From a checkpoint of a small transformer trained on Wikipedia: MLP 512 GELU, learned positions.
Each number is 500 + 40 x the weight over its row's rms, rounded and kept within 0 to 999. Layers, rows and columns count from 0. Numbers have three digits each. The size before them is the row's rms in percent of the matrix's.

# up: layer 4 MLP up, 512x128, rms 0.116, rows 4-56, columns 0-127
# down: layer 4 MLP down (transposed), 512x128, rms 0.0821, rows 4-55, columns 0-127
up4 106:499509485451534518527524440447467501544495496471492531478529503510489469412452504409455514541477555504446527487472501532498468459481481383511452592464526507546521492472535498512518506526511547419485468544489527508523481459489527483548540473497483444526519427460556517483566509491564565475486474477527459555488500437440523502585502501497455454477548589520550542484567569471433439436559
down4 108:535492507484569470552517547476510532476527500436505473518580364555452549533488554521509531566481446457448535400415537487461554504474472492468480520457515522468495513442454441550527479477439549500552524519525531491469566553504499459527515529471487531550459475445480483522541594479536486432484523494475465507536501476492497537515535547515512577499482540532486565451492492456463447425495
up5 079:483503462542606488523503460497479412594467468475525533471469526542539461475482459462551430514504515474462533482518488457455533508532402459536529497505507543563548522492518517442491479470488481521459533540467607470519456475562433486515546492494508485561535448483547434465514447489523539452477485517563543508529487492370462438533469451468467476500541540533466544457496505543495445467474
down5 107:449574474494609420527492537491518445547568496505541518507461540515506483426488467503560491492461509513502532482467496469512555483514485513471552524530604580540571538447498471467487513480457519495478459538475538486495452428509460558460481480560530518531497498450595454497449501492476574491438488502465490489520504438439496422505525482547515498465561567506489480463484404560468518435501
up6 104:493487507517518532527576499505411500477480474482509468463534551509539571492535506512548446563473501526496515495486458447569488584502487523561455522482520490518528510467484489519523479515489582468491482541510479479557525537505499494530460466461469448439622461432482468518546513521551482456519534550532479616519562475465477536490460480488542464385432470464486528460492535543500376494510
down6 091:495504528519566479551534433530495491465490500499508522554463464465556482513471518526389466599499487510519550488492492515534490527477503428484496526529516491525467429517551549521483481495487498467507478474412369467489604445496537454539476469534467518518474538492467512461442489585510464470486497515547505491501553480489503458451579493553491495566512521516412542472574460439576509562512
up7 091:517551521485569533441530465529482434609486478467471514507427505510496463468414498514532459534502520472491495453466519535460476457493468390528512506456487517564585515567524559519456473526462528514456532510483575470478494506501509462554572435484499472486483513490533476415549468465511541475519520462571524502503508460454439485526493488510487459421471575467508600460557527475554458505456
down7 087:468554565488471474578455498520613468526515542515548539588542506500490520458524536485550470526530470524483494438461515509469501503454479461478488525498578490469555478452448510435487480493527543455401463515541486493510454479502461574465532532622492478548420482535525461458420528475454513478504437501497467503473510461505537484562538492523529516549506616483483556533510513495503480442471
up8 085:513499492552524487517542408547475435546466523506474488533593453547479508443511397565456450484440473506465493560496464479516491540475425554529431590538500545479522442472536578530546543479480507542514490506517499568511499451474448547522412471508456447489544560484516455486534507519441468511455497471531503542459492470473518514520515452438578481479550454478530577482501481523554498514523
down8 075:429492547480605485523518546459475499472490500488501469497430459498544462560508488466439585429522511468493465460433481484474523477455580534453520561502526503502458554468562507475486564463481560528480450489560424545498480532490595552465508535554506453542493484496496492512508505463465490503508531418563434557500455513488515489477449552547537483471518546461523466442495486563483493432411
up9 095:508404480507515555491520495487481467451531443461576471509486606491522483472454510515611493604502509399442468502421496463380487449483505497503525481488546454501584528510504514489510484477510412522467541480427532479512516548493511532494528558506501421502490514564528505479508513512516505502473463481549504492497498492493447524513489582493501432501516461495479457470553534596446484526478
down9 096:480629498518533432516471443568554552481511543472456485567526490522470466554483499515486440466528438546491492473480558526486448460405522489446437496566520457539524489479476529474558583489445554508523454489451554517451572512499527548510490594457514461484477471493521539488523492486416493477516537501519432509420516506463506491528452544532449450519501460523526503557487465543515481477563
up10 097:527526500517538479520570498487455459529440466498504521475535445559504455436506450461499566555495483530430493421498476447447578575552424479562516565507506516510509504506566530487520524369523497528493499500478500485461438508496479516550570473517507497452493469570515558506537465454493558494483475466531478471480443415467493462474492506478546431525595577484455537463450519533481524478496
down10 083:477488450534533497537491532487511514510491497516566445504549459537501478545518477444419521562446597572514491512545482461523483588537548456512450452560492507503452551516536525533530500544473565541450522455502463472478511506469526488499489468458481483490540426608516463498533448517460510477517476456479502512510446458447541467516569498452397502535546571492575523420452493510451559450480
up11 114:513487506467503472529509527475471490481466445543495544433499507523453507492519490431489530601553449496531528436546500530518590556583491419506485458459550499499492499495596555497450447525484473450504555532462531504506557491556501393496525496420533474513508462586541525494449480419525591420492523542492496485548490479498441440506514486513494483482539569527475457525461481512446492524526
down11 106:496531528539538430493453479433528456470543467463497535535533480541536442472490458434496573514515487484482531502496512547563515400487509495510454434526492477474536483524468537469495469461491462504545527486432487540486480489445517433505559516499521572476524561558462538426539539595498522480489507516585535504425507534480620504571472524540486474547532458519470496466510500406432452523480
up12 107:511494458502517515467559470464452412508496405511513544458502525535486546473488417485596445498499489480440509473498474463489615532523454470540527560534518510497540515447551525443491462462495505516450471523389554522499499476539473512533514483487496467501475475542478401401495455459503502492492448475509593496523590452483424477534494490554484519431572518505505512469493541489476474482490
down12 101:416470482500417476487480491426519534488580495505511512502537535575468486490494477558519464442446490514543574508495410454432486460495456532496573550479503529571499546515438433538445464533517551541527551524527473469520498481500472510471443545461526442555454495506575517490494552485493452529410511562561564424516482515539469495433545456561489505488481529464541509465526481561509502528503
up13 111:550467464547546441549566501518408445515443475510478548472559466589505515447512480448496461561482473427506462521560507497507574537593494489526500519452480528535474516501482537482443515397486548507463534497422570461556496502539472486556510524479491486471574497492519510415459454426540516497467545459541505508530516464468462442460565496490478505450559504495415528474514521518475505483486
down13 085:526537426517541531509580562509507504461454448494501495449578495533541441458496494500527444576485557487562380477533471521426532487423561540557550500523485461429529540529472566519510515471452515455473478483471486458561535536518505489562483455443503515459499539505461561526566476461531415518492510483460460503432510579479493522484518525486506528466466470541526434473473545516522518451462
up14 094:487523433508524468486541488506435474571493483568509565503486511499509501493461504492571422517487519498476482509529496475442561464496481467531511484433525493534543569486489536551462506501466540479471492478487565454541525494556433488566595488462526484441522542458522437481510403488543543452461534432608530532485491383486436484488530399531531491463488529495505525425516502550512474512504
down14 091:518516504460546559525559536530468513464481526514470476462481502433455546503523487582495512440536483474500503533454387483532515468519497457516465465485474538528426514501465537518522537547516505508548488435555494471481493547442540531556479512529461524457547601365481492445535546609543472449434578490443499502491493528506463468510469495444509472431465476517476453511560474521497491545471
up15 114:494481429527538471499523469499481500564472417582477415470474418488489528534511491564530466582486500498497505482550494527461514504520496463529491488543554526580508520540569475518551421493506439489510529467433497466471528456565470541507522499490468406420489520517515500456488482456471543388451514456503461523545454466465471484464584449496488558563528534492527565487526487551513479555467
down15 093:505495431497507534540520498495496497455541511470557592452451492496497574586485490519483557588476548539539480426495449524457556490483483419442511545486465510500453492439434498527500467453478476489468535428502463448507475510488503468485603528568521451442472569521512485501517521470473512492445524592489597490486544484490536516465552518427562505514464526487496516487557548509496531495415
up16 093:528525469465543452579479472453444468550432471515449516435503570539494496454495462500514495454443504494434476529553525479512547533523508481525464591427507537531554526458438574529435484457523542489461497516466548441563452528515489473571473493453503503513484466524504430406476450496450520503514488438496535513532580529469420527528483485532469486415525481502549509527556532508534447436500
down16 076:505479550505540479475540445493472474541489510479497532543434473475513507507536450564531519562533512530428521498455506546565408489537457546512534536548508525434512473639506473404495524482428462525465508456448447510515496509520522496527539473458530461511498535461517439520471497593481539482511493558489516472466515609534450473498481494500514472503489528363531556494494495490461558514462
up17 079:483519431541597437551565460564450456535483450463486514500406483549469464432477468544534469480477556505490517501485529477431506507569490495503514532512481520539539528423506502447475489497474514550448504592501580475505429500553432519538487542441494494505484463510558471522468472478544505461434487496513490538532533442352465488540538499506518500471554505494525530443485485510498502506429
down17 083:484511443536571415466480536540466461562558417562569495478495503530511499434464438491540474535498474503461590466513452461512511563522467485484548532525551554539548573404458457515503522433514538469449482547501528483563509447546400528513520520474509491451480427492515495471462442481500576470477547533529508480529450473438511440476511472552518537474520556509533520536489495513453485503473
up18 112:537459524535558514455500490493465483444537496426521463506456533539530452473468530477536497535495428366453480444523474478433511444525507534515600506495535444516536497503535489477465480479463435506525458550524540461540557556560459524500553510539598455506506512512542376480503473499492489479503510513497590482539537490481452464538529519549497456436529434464473454494500513560458468477476
down18 111:531528446496508476448456471478561488495513470499477492522525568501446479533479585438445459440491402446530499466460505501544550432479416528526464512485467476515519490553510479446515540524478468504607506533542576547523481496517498462548443522476490533556384518553509465481549533519515527531500512556554416480537533555496496504543419553508511440534480447501511446557534519516517521542475
up19 087:527470448516615481561498532461464525557452504441435578447528509542505495444470451489511428518501467458447543497542538529450532451537487453483526544477478516481527483494542551549467486466524488501489451539492516479484489496539458497529502499475505539456572517513489446424455390500524551482492533470509539523492538494458434491509479480502495467448516499415508541380497550602487453454536
down19 082:479520517517572471457452503525474442461455458518462553536473528508483567453491503544438470501505414482533492448503517537540544533475494506473395463482523528490502523581461517458498488464477530511477429497485482423530528498473524452465473484441509541518464465489428515538451491594575544527596506523548523520531447527554496523539461562490489494558480578569461432510584489531469514457528
up20 103:518518427511515522467563503548511438562459469574466539485527496489551496519440478537600497529467505554495485531428466485517498570530449517505489454586504521515525548529497498482454463488471492547454515461396515478542476507563456521545433468479431484501550445562500514521567452501536506527510536478606476479504491484504447573459452450509530550552437447533557529457483504550528477489519
down20 092:481522498478542542455507449495478539457508528446435543443499425456449578546424457464516501449510498588476533600469487518544518522559474508479511535409546521460524489593524547481427515437480488516580539533552543494486534498478505535510539481442486555475571407492473457455465544510523536539488481481472506479553521489546480486483483509497508414461510524425483465486537487458538511530488
up21 101:548532483492565635494530519575501443461503495534465521451519571458548564488429470493527548543454566460512472487497512444539525549501461538540444494470481513470493506489522494485477455484494555462465552575492450438477540472540458497514506468489526460546486453495517510467607545478491552534535493475499573465498503479480458528464501554504555507448533424486518488390492527494477406505476
down21 105:461546443561513493500519501561513442476458446477518502492460506585516563446500561544542563545491451488541522505473484502550520451489482498523515494533497481515506512514472423514492538580466468433514500387486537554498493523520563478494594486475491532455518506492531532516396494484456535505479518516457540425586516432492534530522490473439485522501422421426526463542468505562469464457462
up22 091:516418503486544540556484450452457496543469516504457556453560505507527481382481466508572459548437444445425461515560469533469474506456466479477468528513516489496531538508488443475431452516563478506481565534527488514531527487533471479563521528470536424561542463563497555459469402522454504512486546492524550461483499496456450474481542543469488498479504555525546551448528542521411490490534
down22 092:520499472502578512492426511470399493474494541506494473508485410557448470495510403567443530546488522507451493491537492536492512527529436536512497411539483560500527540525484499482430524468511492510536477527545555443499516502468508473535572409443495420514571503442568587468471485514528468536509516504502552485482487569525426476462540542425532564494519490469478489575529509491484476514537
up23 108:522490465474488427538515527537383496466478481471507452434494477500450566467506500495506535518505475502399503488527523502544535547560543558530493519518463516512524550456560482423559515417491549486481475465488492452528488521514482528558508507479482567468542461496593400436492532475559542548538487449454516501534547403503498472549452492500519504506591452488462479548574478515482510512454
down23 109:548487511478492441510543497473527498481530530514470576462450521413479511507526442544561512482544498546540434448461523559535511483484451548503512524493533513502415494500529485436436489533412469531506469526489556531584465477516501456479514413480542455536477510450507531543524463441542518485492560589436433532450438477481523497475464510550546477481402465553463480472550537537546472547539
up24 108:565495499518538478525503433532472525469522440491424462510448537504453498446506491436517558576441495488438535507507556481459475523566549536489518560495525493507487518516552500390468504500491486556499445491552498531483461474463481511578405572460472489528495507568457481572495463486464498538524460503477474524461547428481419512535534521563532428506534460493597524525520484529456500537427
down24 132:518456407505482536488500555437529540468483491521523470481457514485514497454483475567460492458463493576489502485529434529437525563548445464479552443484513490511485518515495500501491526439531510450457476510454504456524456507438463558520578431496494603517623595465535594550500472580487452512491493488501515508473575512466461473538551503553546499535504489514446489516580501507452490520498
up25 090:505431503457574515520522506514486509505485456516426546436498543508426502472385459454504496574522478523479531461545493463511514519570484494525484509488510492538528529452544462482494478441513506523444583543460557504521537486564489514549475502430530543523451458598525479430462522423531568434511495458524573540507542506429400517498461436486486510439494502541491465493529538496478475542472
down25 092:449450499524513469500502555483550513440477530518531513557530599487457503525503434511440556512415550473504508555543493484428475527495441532529495560506516440374501509515440504460535520517500479476499487535548474563544506506543541554542499490520535493431532528512496550415533550491487489556551486449501499477501561520510415485494546404488500514454492588538470473442442487460474484455522
up26 107:502529415511542509468536452485421504513505457618403464485552532487404525507436516435451528489465497533487542440509576486526450466599506526561527548525466493536542519546504491521458478502444443534539508505512544535508514477506498543580547478466468469522509469508527469538501476470518518503524402376456495496542486457461473483499495469476552490537555484503523522485537490550498507538462
down26 117:513530490468538402514523563448491523486526598527492579501579516462480468493452515488487519549524558467444519563547483454517468499557557467529484466523495528557521453502433531469508480580489507451457442531528489499520514474497516386478598442471500528527461550480420501500445504473518456526505528416530420498538489486459552509495504477497513445433561457490483524471534493511570483488529
up27 102:538483529488494529496520452426465461511483477602533600476526532497503556487474517516555512441528425467417484475499436447515576558534493497520523499446489544500528523502497538502502514539463492483362584446454539568512491501553500482570489516410483523487427451511488464469483474521488551492507449485584533478464548500484462496523477423536550526522513439512498502556487525493484549514475
down27 097:518468496489539459548508518469525497478492567462512422483529470450506471542482439592539545499553555535490482512546521493607452452561500570455441475554484482517516525508487503502509513505472486430514488569565514494487588531541517525488473525529483434476495435421445527574466549455517488562507550458501513575570440422483523522507488474494474432482438446439524477485505472479536452472502
up28 096:523445490517555517493535437446399466533478466477442520421511519522537538451485456543501459542494508474419512493511454505506545520533370536466482449524479607478560541504562537471533452501526540538435519511492519480529538471536500481543492482478491439486523469538494466376493436494427506491510521514551571488551529451483453481561498506559512513466484518481521537447538510539517497445505
down28 090:491514458533532577514508561452496517572479459460482508479480440565537521465439511520498514502544559420473457486495474483483486550469479512528555528539496518488530553544451480516486462496474553568474477525442510484552428491554509422531541532566571527477557496427545510424424453435467500482484471490503546489557505529528487465506582514466464510426480542491558530566450528420525434493515
up29 108:542462519520509508494489467501422492482497424545518527527454507504538489450510484571552545574466513540436437466550503497502453510536435489504437510486468503547546555515484482482524483452578497481446556482490538473468489515538501518515504526465501463437469379506510584544532464468490460477491467478477533437475515375482487555464561479573567506518573483538490577509554439471551499516488
down29 106:451482467575549499556426472535531501432482536441481510483555512482480579515550554505444440538397539507524502546470511539554482561477570454490474466528477504432503536461550492510446498489490516524468550505417497466499565522521512528458458551528480477489464527495468477573483493467473515509503516501445513573508570453481530465507483497534507497347527468551487519531454515534492565457542
up30 092:576535481497570469497516487450454473561487440495497516459464486518516503452458441495478453539504494476477507524493560492469544562561487488592541548508477507475556496482500544476508482436553516520413473500397552451501485533526416510525526521487481512491466504570542437448508420446570501488433445518558537527531534502421458508530487443494499471471564431498520510451499570524486550443465
down30 083:526534477522542480500510477509431460500447525484586536494488545441493525471417507504526471461466550432432431441509528531470484579511550496506501415507520471509553527464583541553478485496511484464542447548469583577528506501469502518447624442484553453480533532553442472467447501471518505501562488515548528510501546482496460524506525546431426487503524462459491527475489446495473473565498
up31 093:544472501482574493499518447468480479490466450469452521462489520515513574488465428477556505521490517506448452461510452466461490574487469530493465560444471471561543543470494529548443511443545543473435518540491567486551466450576465472553501521475514522534548484553456514448493447518487496508500480428534583552473598436421474530485459449523524495433492498472579562427517508473518455522503
down31 090:512481514509569534482440440528502426518487506416502571457547549505531568548491486454507497601440481478489538467457462510544406524443470513543557476526511461517528500566492425496470476502487498453510524482487475485527507518503579541473481505407545513472588538530519515462567477557505516520549460580495500524528505489481457472503470422446520439598521477489525466529430497516462540510492
up32 106:513491451571513454424496461498428517587473504528450460487497439569469461524445452513519506476481467440522532515594537545497480476565506546485487419534507495478499533517454485580488445542485473504494535552515543522510570467565497473505541545433486507484523477476509481423449540494463467520469470504472592521531501493453441444520547457527479571507484426477569487426503506497497574559482
down32 127:502510567554564494480501500534458535456500524506488472476524486543535436507517448491491555565453473579497528536543552505406494480561500480507478477483483570518457484423399462568566478500547540469506468524503536539477502490515506428512532497524455504455515472441588494360427473461445442576550462500463469461534499532485490480480484497481511501542527469455493523496502478525542522521582
up33 099:506428431470507506523529467541462450536486484560466471446511517497489506482462537462501493605510473466440532502489501490519556491625545487528484448542515496484516521528486509505429462494430489472478435494354544493575538496548523473555532510449476506489511489572540500403493470415528514448521486490546499521593448494471460495527476459511487521463530463539481476485572507502467515549480
down33 090:505463487458470514510551554567491467581490492438482512498504496457519496483567516412476488424551567394474453507525590487541474455492531491496520494430505479525506531498530583448532540467444423449504433547499518471522545540481563520520526403455609436463518559459496489522503480491564463481471506548545487471483528511530519522501487470462515546476473455451568476459476509507520482507522
up34 096:521478425500523485474526464486470435569500462599452520450513533517547522439430486450548464574497556533424505444503533480472556529537493528500539520528539588494534558456506517420483458523481476527438515520443577472491497490506440485495464521441500476525459456561540462480465460435488527458504562488552529509551439513462438490512512473548463491454490525552462544496556529567456441504478
down34 107:463496495499486552516460488514472489510536518480487496483517512523516500546531493544475483518504521474532500442502461516533459560528493586435460482416534472457507509502392503417498434554585553496485518460450481490518493522536507485479469508473466487504425541548485498496484465522496497435519510513542498501515548469552450492489598467588461524472444453603489359535589581524496500522511
up35 091:531487507494537508462528474519544487533501503496465487446533534484521529521379523474487460494495511459461589471482494495456519580583511561442489469507503559485501492528556545484466406508405503545436476502499499497525489518523465420475422467461497496589480514604484463465470446508468517547529550438580505529587505555513448493497508455488457507472429477499503513475436537515442510466510
down35 101:520492546488548532512483496548499523545522501492506498493544519534474422487516537498536440531469443438568473511441481516488465452507493492490521492487551559433508446530445538475457487487464464483474494543529540513536469500543557528530519496490576644484410484476520441512472508397520479582567502489399447497467480515471538459514537542542434482437562505452454475549453525496512525553493
up36 090:528481445487527460504527496526485454510517516505490477457488471491515558482404470504512482588533539488436592454465498488514509516583466486493481473561498532524502505474593495504475488491445514542499539512439553454572506524586466472507504472474495505533502460610573438457501495418495561478519512506556516499615429495468473439486498414523517532497499494447491477511447512567436507515454
down36 088:508482528549537567469481544578454492540523482455487438520479477521497493514534497545487463470525527415523494440552495562474441511566476479507526485502522528455487495513498541443521508497599515464564406537478533502460507514499480447519461450571500526493450513522473485497507540442499546493581524511444454414474522505486517443437438516511513544432512561481482456546510619479489548594467
up37 091:521499487484559534480615458527510456544467466555537572488507518538521498472479504495558422536580413494502532571483448471447547537514454418539455524494476526551546499436528558451490506496491456493413531506409514412555495529491475488522510533426453459524497487498512450452551521479533517463485548506585485484544518483466463528524516501470526475531520464557485466477500539476468430446503
down37 084:518448480508545518531433468522484515510524534510532540514402538542480482546544479523519475545449571538515491510402504535522470485504460509454412487537455480503475537510518527424533542404472477479519574529525534521480528518512481526525523546454529496458485448444494568474435451497513452523535530380529485593525524500475515490490592530444447502538539475390500486513544540495484525495511
up38 108:514474486589530521505506461489456457454513455507489450478596496520523527464494428427503474513527464465463512497544509466458528545569501521532561488510500472453510462488538567416494474495505493547463550559477541427470512571540487475499545533479539520477536460563463470498457424495525481472449421472541555594494497508475441481499511469542509532415560456497497524500507557570399480506553
down38 105:540511494490484493447528480480555491556476455526488485538456517485559518459471470435517563449489543529503474554522507522472500509569505482474477518499479519511518508463491535527519521474419515467496471529515541553461601527459471436407468428477534431422535485505517465531485451525591566528516486451559516500521458599537537494467574547493503515484578515495408459524507433510436449480558
up39 108:523470514529516472552504432515408495518486445460534513470533451543444560512516519535523461522538473490472502510523467450513534457465418486537494471503509524580463492524557476513505522442546605506528595543488551453575578468597487521520497490445461431523471471494485536489484557451512499447517509492535505471452528442480438509431522503531529485522512493410472448467437469452507445444525
down39 103:524526559520521436509468459514463525521495571583447524485510481471513534505559513556488455507513527481408486472516525513534539430501481424525488476482554523446524532447442594479491519507483491493507549486519550465595450466445554514502535520456512449532449490463546431581487497514499457538491403563435474495502504481513465544456437539468444434443528459522491453533511497517519568525440
up40 111:521561526493534560508491441428455478521485473452565478491567530528455473492511460470480479507553467517462499498538516444484578483549451474565476550451519565486523486509578523505556430426535500530513557538494523433477545520489527486474546528505520414474442447556504526496564491396531500434470502482467537473540543467479443517508573496575482457480588505446538501526515510469505443455522
down40 110:473458484509535448516450561476502476534462595454561517538514462460551524536508569479591586491438533472495574546430452504429515454555536523539462450498482523498475524533512499491475518507517505491556486513448544488472495528475476528483470470566472505434518568400503402487432519535452519516474522541484519420493492485476497565465492538428451540494532470519498506583464441499487508478516
up41 098:581527452478504480508498507499494436477491493557482469491522512528405527474488409490507529495572528539494522481518524436510486564629427535528480465537453466480492490487506513488461513427482463529481543476414540480520461528555453503493545527483522501529423505595505498475546516387613500556499503459472471481574476510506532502452513451500541530529523482531426499493518486482462548549480
down41 104:479510505514544458579522447598498526525498529441516468518507449546498504458444457532497481523510411487501462513536469514500491440388527487440515480454527515586485461484432482529479517555535491456504506502524539454507475502483488471369503531520474498522539533479489545534463559571521566492461477547442507473589475532479470531475432530563449488516456498517499478446537496498524487616497
up42 101:476505469541503483464495425549371501544465441544527477503567526588508485522547437576528519467458458484495541487545476461452491507487497518572532527541484521521580469527493497477530535492497426604464539524537546484508506523492549509486600470476457479473536475432476473528516451531471456448509439495498546502459515475458459489525537478529533491473507484497575569425582515553482468518489
down42 123:502512437530498488462510464520456502542530625490508474482478482467472550474534452509519534499507511487463515486498546557490523454475552496482528482502533502488504474551483496446440543475432586478476492474532523505525547471532506529517568518535422472563561488497561429410432452455482439479541423411573492454577441492500562473493531438503506449563589511520511486480532493497455473518524
up43 112:505440466540512552563536439519445542491486483483515512482510507581493461485486519526600446509448460459505549522521496494525538468486493419529511499497566510500527534520495457497539465467551491590486551468469507395515458491495551533590466479444517419435461463502449519465472483502500517401527521429518542548503525472498354492450544525546497536461496467505506521508468506505517441516500
down43 124:512493501513490500486573510494487481441509536570524467481535510515579559499492528505383475455465528545445490532526508530540549554523490454464547557437470561447533508491382546493461507472561527480489510434466476461526534462523521441436467501498458535546468602544489527488407480515502512506493543505482498538513454483544475461594498445515471463553481536519466490483534475497557420523447
up44 105:491539410486559494525589436505455519618476436506511504459503499533452486452502532462488543519478466496469531482507528517544560477546529530520501574401477529484537504521462506493487493490478601533490440515463537527479494444483554505599550472448439502534472498465522412471544509444559541535475424516514488511508518433430486497581469519509514469462506546464534533487528501466452510455509
down44 105:466516475497514465455537480554553438511523487417551495505489437548495494503463540532524537545502538430489527460469461507447548546559496542469478548443490493476562514440459510530518472389500497518466501487429565498521452506536516460470517408514539475527444485445525406467578497474528513477499492490501452451549517493503549534523622492513458547499502604501515565513487525502462538441485
up45 099:479506431497521494473542455474474496529467402592506488474465579500505556468531478526511535517486468463438537467501531462506590465535443495523487545483535552577537542473558524517548426529504474499448565550457535538530501493542466504538486504425500443521472408508576493503447488440465537449485473469527502535527514460457416486532516417534474526443567511514507500509463520534447439458516
down45 100:475521447550331454516431475489495544428574493489516520518501457519477460512427542460486532506519519478518502459527553488530416529447527520421450428508564538499457529532517582484506425559535522454452519476501450478464517482547531511479513532479540496508487454549484515553457504499508496507456520520486458450556509500577504508475516470527468553557519541537508485598523570501502500505516
up46 113:569542465472545521489466532482450506494499449511448484527454439474418526471520525467495571615540551477487461447542553450530531554626480523564435520523458489511484493522502465465454516421509614450513508510466501486476505494571495543493557542473536563507452418521564532476534517487519496546471508491457511476519469468479483477539530473466507521523518435449474517473573469478510505531464
down46 112:468465507581545467533494464521499491465502442534531472502507471487527441609506511473467460517505498461500501604494428524578515444579480456535449460496506482479443551458526548604490524498507490465449486469467495493471512477557508446423542470462472503483551499440401516461576518514512546531532595540483522528539466515480540490469469500514427470520450482535520471467531528528558532461443
up47 098:512529419477519501467570516409480431572456516500567546500462472486456534552489455532471524517482511451490478531490514474456517550458421578541484565509429564551474526548497520468531438472577573536529508492454545531505504458493455500461522527427449485518494434493533501522481410467503516519463442451497452489520585469495475499589498511475549455554525511494478558483440506459490528532505
down47 117:492503502480544471468471603484531498503474539418471499562529424498540549546586553516470440501494533467543504507498517525528525481432501497538532510441489505434554521486545505474478504578512516432458453454515558522462483450504481590509467523559423542525491458465450570554466479559491484496511490447562501469455499504512433474499535531602434578528525531460500455490560475506472474517473
up48 102:535442441505569485519535509491446444556502454515514549491507505549507517459461441452507455503512527421475482468478496459435503475530484493552517536415497473553523529462463549488448517501520482506466521565441614513500480527562440463532593558505528510489551418484533446468449434420479533462454455492544548487501530474447436466544528484514498491441550527498503522425507559501465501462530
down48 089:550482537492530420502529531460585480506421537498511493448451525524537535567449628470536450485463452536474545462557571470491491529488523456562543539580507496496505444524505410445509515463519469515505497525482568503529528515524463451501518504500587487503438463520491529476576460497543546512480447534570478462529457559436447471533505497519494462493486453526459474445452452490454497528472
up49 097:469450504508522510495481415515484540477493477509516496491509552465543549487516515528476516564499553432477505441457509501543544434631512424494551480481567531503502451540536431462498502542482575488420538517447552513462491552532487502516496491458509452490415492521517523503454396468470511474532412561532511469530467523462408478472528503516485496459471501508469577522601497516446490470500
down49 107:480514536417562435574495469440474491526440443578519500492507551473479543517582452510482497477518526474443532533532479507551491544558467496522534546501461452466530503486511473513558497559537508496500492517473526495521468469450473388435443539487447460500523477440502526504497513467515546467501518527544553499525488559487470438537504541465479474503531506521568582540501525557431598465389
up50 095:525490463551501475440569428528474441530521495525497435501498511522537546503463475498480534561500616506469560482400456452496483511534507509553527450551478527540575467514498476513476543513454563589458507492447570561529451484516515534513526467490452531428526495473485479484514507386528493457499439493584519480519488449477472527529435443517519506483490486473525560411539518457517552488514
down50 095:474550534564526511451489536434510473509508531468518550501478472466459442518528468466507414499482533542438492490509507568507493515541431504450506460472514454527480476541502515553485485487556438468463527455492510481470559491464521486564477424487454501559587462521501512519551403523492473575462509564442513491480537516462474463497431523475482477480657536487466522515537547574557524515444
up51 095:540457528549557542519524452509478468501511464502461478454562512506514459439518519436567444530470513504485472527553486498450514556588480441504440520440508526491533474456493568492433430483512504504417587553448546402457495547523496504542475561471540467453483469571484535462528476453483495459485478467513551499454526492428448506481556479536506487387479493535555544479523557516508464523506
down51 098:501460556468494526456491541556460466524488517467459528495540487527496502491583538523509503545573507562486487509454454510450453537505578562519537464545505513517494550489443507488486544511495475502510456452496544470509572469511492428400520491521487411485500472430524416540473536540560569507502394426476478422504466533466529497403484530525472506502528617477470494547503481504498509531541
up52 094:462456461500538471532518460432487539536490477513500449484466534488512534519479563468481469605472477500524542492521523525469503490499547431500545534524497508537508490561581472490547391504485579499539488459506482564519584489489444433515485472455519446488537542447475438531531476547499574516479474545601439544484530465480470442535487513550512444465525554500525504477449551532442406549486
down52 113:514456568512523565504470473509495526490467541505527476506539537506487472477539493515497546507436478630522484521454522478492528564465464552417475540504464510457526479470367515526461568462523505483407504485475489487500395477548486491522505522518491565520435571532484474497453575533457503513457481454451518496534426474505533519533566521497529476513440461551471530488544452483493564583502
up53 091:462468522501568526501510442464478498529454493440498496480526530483506543457540472485463428499519509468493480423488482472443519474485433451522569537527426526485510459439505563524557478429497533477490494500512477514488538547499449521525595467475534519483537477505494452481455436535455505489448462490559470536534524482458511512543448460509596535480566518432463457476548573625485440420548
down53 072:473489449501512465445532485471495437501491456501522512527561549533448542463480514537471490526534519526513501511446475548573502494424508501504448485457497467473487504505531518488527536478476549495508576468505525451470522497501508536435578480462444491496465458555507481492432484565470564438664441486511546519475450584532493415472498515521453500537590510554551453494439484494528511453572
up54 103:509466534509527451516475466403462503512477493451527468527470492537554564495483481548462464479493511392495501521453516513455460453429421428502516473509510519511464478521512583589469522503523497478469549535549526452556561528553456499504539438513525488551565507507447462453451435542516528479508483513568525521537529532504473492472471466501500504497485505385522463460483550598490442410528
down54 103:489505567470540465528545460528548449547526466468476476530496462557553464411510531433551545520507540529464517457488559543519465470523529502540520554475516495455437496431577492416517470489487502449501474465425516508444543453474502495499493484555467473421521514548492487546535572518512537487575516512463569421501418403501478485518487530475538495483537489529528561557536523442556472499438
up55 096:496531554532525613465553463516474451532458506561514577456538508564575537527534524482505455490432549540442498560567492474520516532521459498492425489445468525470521523524555515496544496523512536510435547460486480491453451499479467445574492499508461478409501435494481469490593507488462502461464482494561504491490499471476486527497524377538542540444496507516497586482510500505510464408490
down55 103:475487571470503547511508486483511435538529507482443458492412485518435506493534542475532526517530535473479505467548524492545535454575543481447509480528531475501427490523388570466485515522466519480505504524442429538476485513514527506513530424493445537618501529515483491503407505519496452545498567443572470565500477506386486464514483515495553515505553498548510450530485512567512448574487
up56 105:563487485474550507465497445498491484537494463420488476452491524489464463490496436516497515562474441491497496467535514471511491460512453517555529634558472456518530543510454481464480488370537490502500490565468536483531470497531486493542525529472528435564479405599571474531518453500563500526468472419459540476496510472442490460542555534479531491486575566498498542493515522469532497497424